{"num_hidden_layers": 11, "hidden_size": 320, "num_attention_heads": 5, "num_key_value_heads": 5, "head_dim": 64, "intermediate_size": 640, "vocab_size": 8192, "hidden_act": "relu", "norm": "rmsnorm", "norm_place": "pre", "norm_eps": 1e-05, "positions": "rope", "rope_theta": 10000.0, "rope_fraction": 1.0, "qk_norm": false, "attn_scale": 0.125, "bias": "none", "tie_word_embeddings": false, "parallel_block": false, "init": "uniform", "init_std_qkv": 0.0273, "init_std_o": 0.0339, "init_std_up": 0.0391, "init_std_down": 0.0391, "optimizer": "soap_variant", "learning_rate": 0.00927, "lr_mult_qkv": 0.5, "lr_head": 0.00462, "max_grad_norm": 1.0, "warmup_steps": 200, "schedule": "wsd", "decay_fraction": 1.0, "decay_shape": "pow", "final_lr_fraction": 0.05, "batch_tokens": 65536, "max_seq_len": 1024, "doc_mask": true, "train_tokens": 293100000, "max_steps": 4473, "dataset": "wikipedia_en"}
Each number is 50 + 10 x the weight over its row's rms, rounded and kept within 0 to 99. Layers, rows and columns count from 0. The size before them is the row's rms in percent of the matrix's.

# layer 8 attention query, 320x320, rms 0.0253, rows 0-25, columns 0-63
054:51 60 73 44 55 64 47 62 47 27 53 60 56 48 48 51 36 45 46 47 38 51 44 50 59 42 49 60 30 48 52 46 40 45 64 39 45 38 46 55 40 67 57 49 59 52 50 39 44 50 51 40 39 40 42 54 41 67 59 64 32 57 59 52
053:54 55 31 45 48 54 61 53 39 49 44 54 52 33 40 46 49 45 35 57 41 48 45 64 27 42 53 24 33 36 62 65 55 58 35 49 73 54 49 53 29 60 45 46 61 59 37 41 65 63 41 41 36 42 50 54 32 48 61 49 38 61 53 52
056:59 61 62 47 66 62 52 50 51 45 66 50 48 54 57 53 49 62 56 29 50 63 64 60 33 64 55 39 46 46 56 42 50 60 58 49 46 45 36 55 53 44 39 70 35 39 45 65 54 39 35 54 44 53 45 54 58 41 35 49 34 42 62 74
068:60 41 62 72 30 44 49 56 50 60 53 61 54 59 39 36 61 47 60 40 46 65 49 54 58 62 48 44 50 43 42 62 58 57 46 46 50 48 44 61 64 36 38 65 35 46 44 53 46 57 53 57 47 53 46 44 52 50 44 64 39 57 56 36
063:46 46 52 34 48 46 43 26 57 46 48 64 55 45 52 62 62 38 38 34 54 62 69 48 38 48 43 46 42 62 38 35 44 63 51 52 55 56 55 51 42 72 46 46 41 39 45 34 50 55 52 57 51 56 58 47 23 60 60 62 45 37 44 64
065:44 61 39 59 39 69 39 44 35 60 71 54 60 43 40 52 37 53 55 59 41 61 64 53 59 52 49 56 46 38 50 35 57 47 42 57 48 59 63 51 58 52 74 45 62 56 48 63 61 58 44 62 53 46 43 43 50 39 54 53 45 76 51 49
063:48 60 61 62 38 58 32 53 51 67 51 52 40 43 36 31 53 68 55 64 57 43 60 54 47 58 50 45 62 40 56 54 59 56 58 61 56 46 37 53 56 59 34 49 63 63 44 59 45 47 50 47 43 45 49 42 45 53 44 61 46 58 40 49
059:52 59 60 50 40 53 63 34 53 56 43 54 59 60 42 60 69 34 54 61 57 52 67 42 43 55 58 48 53 57 35 63 53 46 43 28 56 41 61 46 37 45 50 43 43 40 55 48 49 45 61 48 47 53 48 31 42 62 48 57 58 49 54 51
063:43 36 50 44 61 62 45 56 32 61 58 59 51 60 49 67 58 48 50 52 48 69 58 48 48 38 39 37 39 45 58 54 47 49 62 48 53 56 64 40 59 43 49 37 49 54 42 77 65 47 67 52 43 48 38 42 33 59 65 55 43 54 26 56
065:43 51 38 42 40 38 46 51 36 48 53 43 58 46 63 45 43 57 50 51 55 33 58 42 38 48 56 29 49 60 42 60 63 39 71 48 53 49 57 44 66 57 50 55 45 60 47 72 61 25 55 47 52 48 48 49 49 53 37 48 34 59 44 53
066:54 59 52 66 58 50 51 41 44 54 67 52 48 63 52 46 49 39 41 62 57 58 48 61 45 44 57 56 63 53 60 46 51 52 65 73 49 47 56 50 46 56 44 50 53 60 46 51 45 68 52 47 55 44 44 33 48 68 49 55 38 59 44 62
068:47 25 56 48 47 47 58 38 62 70 49 46 45 45 27 52 57 31 57 49 57 61 42 51 49 46 47 58 62 58 51 51 48 49 49 32 60 47 56 33 55 29 54 29 60 51 44 39 46 43 48 44 51 57 53 45 49 57 49 45 60 52 51 58
077:50 52 36 53 50 49 56 52 65 51 45 54 38 43 69 42 58 51 26 38 39 36 36 35 53 47 51 46 46 50 47 38 47 46 44 41 46 65 44 57 51 42 48 58 55 53 52 58 48 63 37 62 47 48 56 55 50 18 52 45 50 53 51 51
081:50 32 59 51 47 52 50 57 36 59 57 58 49 54 51 55 43 53 75 52 59 57 53 58 49 48 45 54 57 43 48 53 51 63 49 47 60 51 59 49 52 48 61 49 70 51 44 42 52 64 55 51 51 43 40 47 40 55 42 60 46 56 56 43
083:50 57 40 51 40 42 67 56 74 44 46 45 46 39 54 46 52 64 44 41 54 56 50 44 51 58 55 38 55 48 42 34 48 45 45 66 28 61 47 73 56 49 60 50 50 54 51 61 43 75 52 60 49 50 59 58 42 31 53 40 53 70 55 40
080:45 59 47 39 45 55 44 51 55 31 55 44 50 30 75 55 59 69 49 49 58 62 55 51 50 35 36 47 37 55 62 47 57 37 34 68 60 76 57 48 37 45 58 49 69 47 54 67 52 44 47 47 65 43 52 53 57 37 65 60 45 49 44 38
084:55 44 45 42 29 60 51 28 51 47 51 55 67 42 53 45 74 47 28 59 49 63 49 49 45 40 53 30 41 50 39 57 49 32 54 68 44 56 40 51 38 54 48 46 35 62 56 77 38 45 75 66 50 50 45 45 48 54 40 55 45 43 42 46
087:50 71 45 45 42 58 60 60 50 49 47 55 52 63 46 59 69 41 39 69 48 34 56 37 44 49 55 53 51 59 55 58 61 47 54 47 37 57 47 47 45 66 48 42 34 49 28 58 59 53 58 39 59 41 31 46 56 46 58 43 40 48 17 45
101:67 51 56 40 41 58 52 43 47 58 52 49 62 41 56 40 55 64 51 60 43 59 54 42 47 46 49 39 25 60 52 53 38 58 64 56 62 49 56 40 35 56 29 47 50 46 44 62 68 35 27 39 50 42 48 56 37 61 64 66 44 47 49 56
105:56 50 29 40 51 45 49 52 45 51 24 43 42 38 54 66 44 58 29 47 77 44 38 45 52 38 48 64 45 54 46 49 43 39 50 37 46 37 54 35 60 49 60 40 55 42 44 55 52 62 54 50 46 45 50 38 51 38 48 28 68 63 54 36
130:60 41 56 51 63 55 43 50 56 43 46 51 68 63 52 38 45 49 55 53 39 49 57 53 47 61 62 35 52 65 46 58 53 58 43 60 50 52 50 67 56 77 51 41 48 29 34 51 51 45 51 23 51 55 59 40 58 45 70 44 49 57 65 36
140:38 47 53 49 57 34 64 34 54 56 57 53 32 34 59 56 52 57 54 60 41 36 51 40 58 42 58 62 46 37 56 61 66 64 33 50 56 56 56 55 53 38 65 46 67 66 53 45 35 43 42 62 46 43 44 59 60 60 51 34 59 52 58 48
150:49 59 60 53 44 64 31 48 51 69 56 52 67 45 42 63 60 60 42 44 53 74 57 72 48 65 45 48 70 44 72 55 44 50 32 52 48 52 61 66 34 54 56 55 40 36 56 58 48 40 46 23 43 56 42 45 49 47 68 42 51 40 38 30
155:42 55 58 39 45 47 50 68 36 51 31 43 60 67 48 68 51 57 41 46 50 51 38 53 69 41 53 41 43 45 56 50 76 41 53 39 61 49 45 49 68 47 47 65 54 54 39 45 53 42 42 35 54 48 42 41 64 62 44 50 57 45 59 29
158:49 46 60 57 48 71 49 63 44 52 46 61 45 51 33 71 43 52 40 63 50 41 44 41 62 67 63 40 50 59 46 75 68 53 30 46 45 64 65 46 52 51 56 35 44 50 47 47 31 44 50 70 43 53 50 67 44 57 47 57 59 53 57 48
167:45 60 50 43 52 51 39 49 33 55 40 60 63 65 54 55 54 43 57 49 72 64 57 76 53 34 60 62 47 53 43 46 50 35 37 47 49 44 44 52 46 57 47 49 49 40 31 56 49 49 72 46 63 51 58 56 53 48 59 50 56 47 48 51
# layer 8 attention key, 320x320, rms 0.0249, rows 0-24, columns 0-63
063:65 41 53 47 51 28 45 77 44 40 41 68 49 39 35 45 43 39 56 34 56 32 34 46 40 45 47 50 46 46 55 45 39 44 71 59 54 46 45 48 56 61 62 47 49 50 38 49 41 62 44 57 38 60 67 45 47 41 46 57 61 56 33 66
059:53 46 56 40 67 51 54 64 47 30 37 43 51 44 54 65 44 36 24 48 52 38 41 57 58 50 41 46 64 57 42 52 56 54 59 38 61 49 57 43 70 33 38 35 61 55 75 63 44 45 61 51 38 53 57 56 32 36 34 34 36 41 59 60
056:38 65 59 54 41 52 39 45 44 51 64 50 49 47 62 49 63 43 38 47 49 59 57 31 63 35 58 44 34 38 45 53 44 47 49 47 74 46 38 63 59 56 45 59 40 49 31 42 42 30 30 58 60 40 36 45 52 38 63 63 50 68 19 52
065:54 62 44 53 43 61 59 50 36 50 56 57 56 57 74 42 42 47 51 63 39 49 47 50 60 56 44 49 56 48 48 55 42 51 59 64 45 63 59 53 19 58 51 50 37 49 48 56 56 52 34 47 39 40 53 56 48 43 59 41 62 53 48 66
058:37 36 35 44 43 47 56 57 50 54 42 48 53 52 49 47 59 41 53 46 68 44 38 50 50 67 58 46 58 39 62 50 58 65 39 58 72 65 43 68 59 64 42 37 53 41 55 63 49 49 57 52 51 52 52 48 48 46 49 57 50 52 39 37
065:54 48 46 51 37 57 66 56 69 59 45 57 44 44 49 37 40 62 64 43 77 58 55 32 40 55 50 46 41 53 50 70 49 57 47 41 49 60 45 44 66 43 42 53 55 59 62 58 38 35 54 54 47 61 52 43 41 57 54 46 44 59 58 37
058:40 61 49 71 52 61 66 33 43 68 47 59 41 53 35 55 55 57 52 57 42 71 39 56 53 50 59 68 48 43 58 44 50 36 42 81 61 51 27 48 46 55 47 57 22 50 58 46 40 50 56 48 69 53 45 58 53 58 46 60 58 52 49 53
061:48 47 46 48 55 60 42 46 38 43 49 49 53 56 59 38 51 51 62 52 55 29 50 65 55 45 45 53 47 55 50 43 63 51 57 31 52 48 38 48 35 56 62 55 63 57 40 57 57 67 48 51 42 50 32 54 53 30 55 58 56 52 52 60
059:59 60 52 42 47 62 56 43 37 22 34 59 48 53 47 74 31 59 60 45 61 30 57 57 47 58 52 46 54 46 50 52 58 36 39 32 61 51 43 43 36 53 57 65 58 45 45 36 41 50 40 47 55 54 39 69 49 43 47 60 51 46 49 41
066:55 34 59 56 44 55 47 49 34 39 53 39 56 46 34 58 48 50 49 50 58 55 65 54 44 54 37 44 44 37 30 51 59 67 45 55 31 55 44 59 39 54 58 35 46 53 37 42 58 61 62 41 71 63 28 41 44 65 39 60 60 54 49 56
070:56 50 52 63 32 67 47 53 40 47 51 66 38 46 33 51 40 70 45 33 65 37 61 55 41 45 56 36 47 46 46 64 57 59 57 39 36 54 61 54 67 48 65 49 48 38 69 60 59 36 48 35 44 46 56 44 41 38 40 40 57 52 32 70
060:28 34 54 39 40 57 57 50 63 37 43 42 79 54 43 56 57 52 62 44 68 45 62 61 46 51 36 69 62 50 35 48 50 51 50 56 38 54 73 30 59 45 63 55 44 51 45 54 53 47 48 63 60 64 49 49 30 51 52 53 49 62 71 42
064:46 76 49 51 47 40 46 48 37 61 58 66 43 48 54 42 43 49 49 67 41 55 43 44 51 64 48 46 45 43 54 41 39 54 38 46 45 69 45 48 42 55 52 64 49 50 49 42 53 40 52 51 42 72 64 47 71 53 62 57 42 41 47 56
078:56 59 43 50 58 41 55 40 46 48 47 37 69 51 49 46 54 42 38 71 52 45 58 53 64 75 44 57 49 58 55 35 54 32 38 81 55 44 48 28 58 56 49 60 41 35 36 51 52 52 49 62 68 54 42 56 50 45 44 54 41 50 47 43
075:66 66 39 51 40 47 55 58 57 62 51 45 57 38 54 46 50 40 38 39 36 45 40 42 41 47 67 39 34 53 34 47 53 59 62 62 27 45 58 56 52 52 64 52 64 39 51 55 52 43 47 57 31 49 63 55 42 47 50 51 58 42 48 55
079:70 56 41 60 39 43 53 50 78 43 54 41 43 41 55 39 48 71 48 48 44 46 62 49 49 53 55 26 50 48 33 55 53 52 51 54 18 52 63 75 63 55 58 44 68 45 57 39 58 46 61 43 55 51 64 57 55 58 50 46 55 58 50 52
079:27 25 54 53 61 48 30 42 45 55 87 49 54 49 47 41 34 49 43 43 41 59 48 36 47 46 65 59 55 38 41 77 40 47 46 50 65 34 69 35 51 48 56 52 47 46 52 49 73 48 41 54 24 51 42 56 42 57 43 59 59 40 52 44
089:47 54 53 60 67 62 52 59 42 40 43 49 68 63 48 46 70 53 64 61 55 39 54 58 52 37 35 54 49 50 61 41 69 33 47 58 60 46 39 52 51 52 33 48 46 67 53 66 49 55 44 35 67 47 42 52 38 53 40 50 43 53 50 53
110:55 41 53 49 52 58 58 41 63 69 48 53 49 41 42 49 45 52 34 44 52 40 69 52 42 72 32 53 65 65 56 72 55 45 49 53 33 45 55 47 50 63 49 59 56 69 43 54 62 43 58 53 41 43 36 44 42 62 57 60 45 55 41 45
113:39 33 59 38 49 46 51 46 45 63 67 49 51 48 53 48 41 57 43 50 61 42 35 52 39 53 65 55 34 33 28 62 65 41 49 31 51 34 45 59 47 30 44 52 62 45 49 53 46 61 44 52 56 49 46 39 45 52 52 67 44 61 51 49
118:48 37 57 34 69 37 33 42 57 54 48 54 46 54 29 54 45 53 46 39 70 55 34 41 33 56 52 56 35 25 38 71 67 46 46 49 53 55 61 64 32 50 54 42 36 52 53 70 34 41 53 53 57 51 61 52 49 41 58 61 41 44 66 37
134:47 55 52 51 45 44 41 43 64 50 58 36 44 62 47 32 48 55 54 41 50 43 61 54 49 48 52 57 52 61 57 48 45 55 44 58 32 59 55 41 51 50 36 50 40 72 46 37 40 42 58 53 35 42 49 61 60 66 64 43 43 46 45 41
151:50 55 40 61 74 45 72 56 50 59 61 52 52 57 53 41 51 62 50 46 46 60 56 53 60 49 57 56 65 49 63 70 52 51 36 55 55 59 47 71 66 49 41 47 46 57 56 59 60 48 45 30 51 55 45 53 63 38 52 69 54 52 53 57
152:61 54 60 30 39 51 68 66 30 39 56 46 51 59 31 43 53 44 38 48 27 61 57 57 62 54 58 51 50 58 46 45 67 41 50 39 40 35 46 60 29 58 57 58 41 55 58 62 45 41 59 59 67 45 47 41 74 55 65 60 59 52 60 63
152:49 59 66 52 46 40 46 62 37 45 65 54 38 73 48 55 39 50 75 68 38 59 46 55 53 58 69 62 49 59 39 55 47 54 45 60 45 45 74 66 55 63 35 31 53 53 53 46 53 49 54 43 51 73 49 68 33 53 50 57 51 43 61 46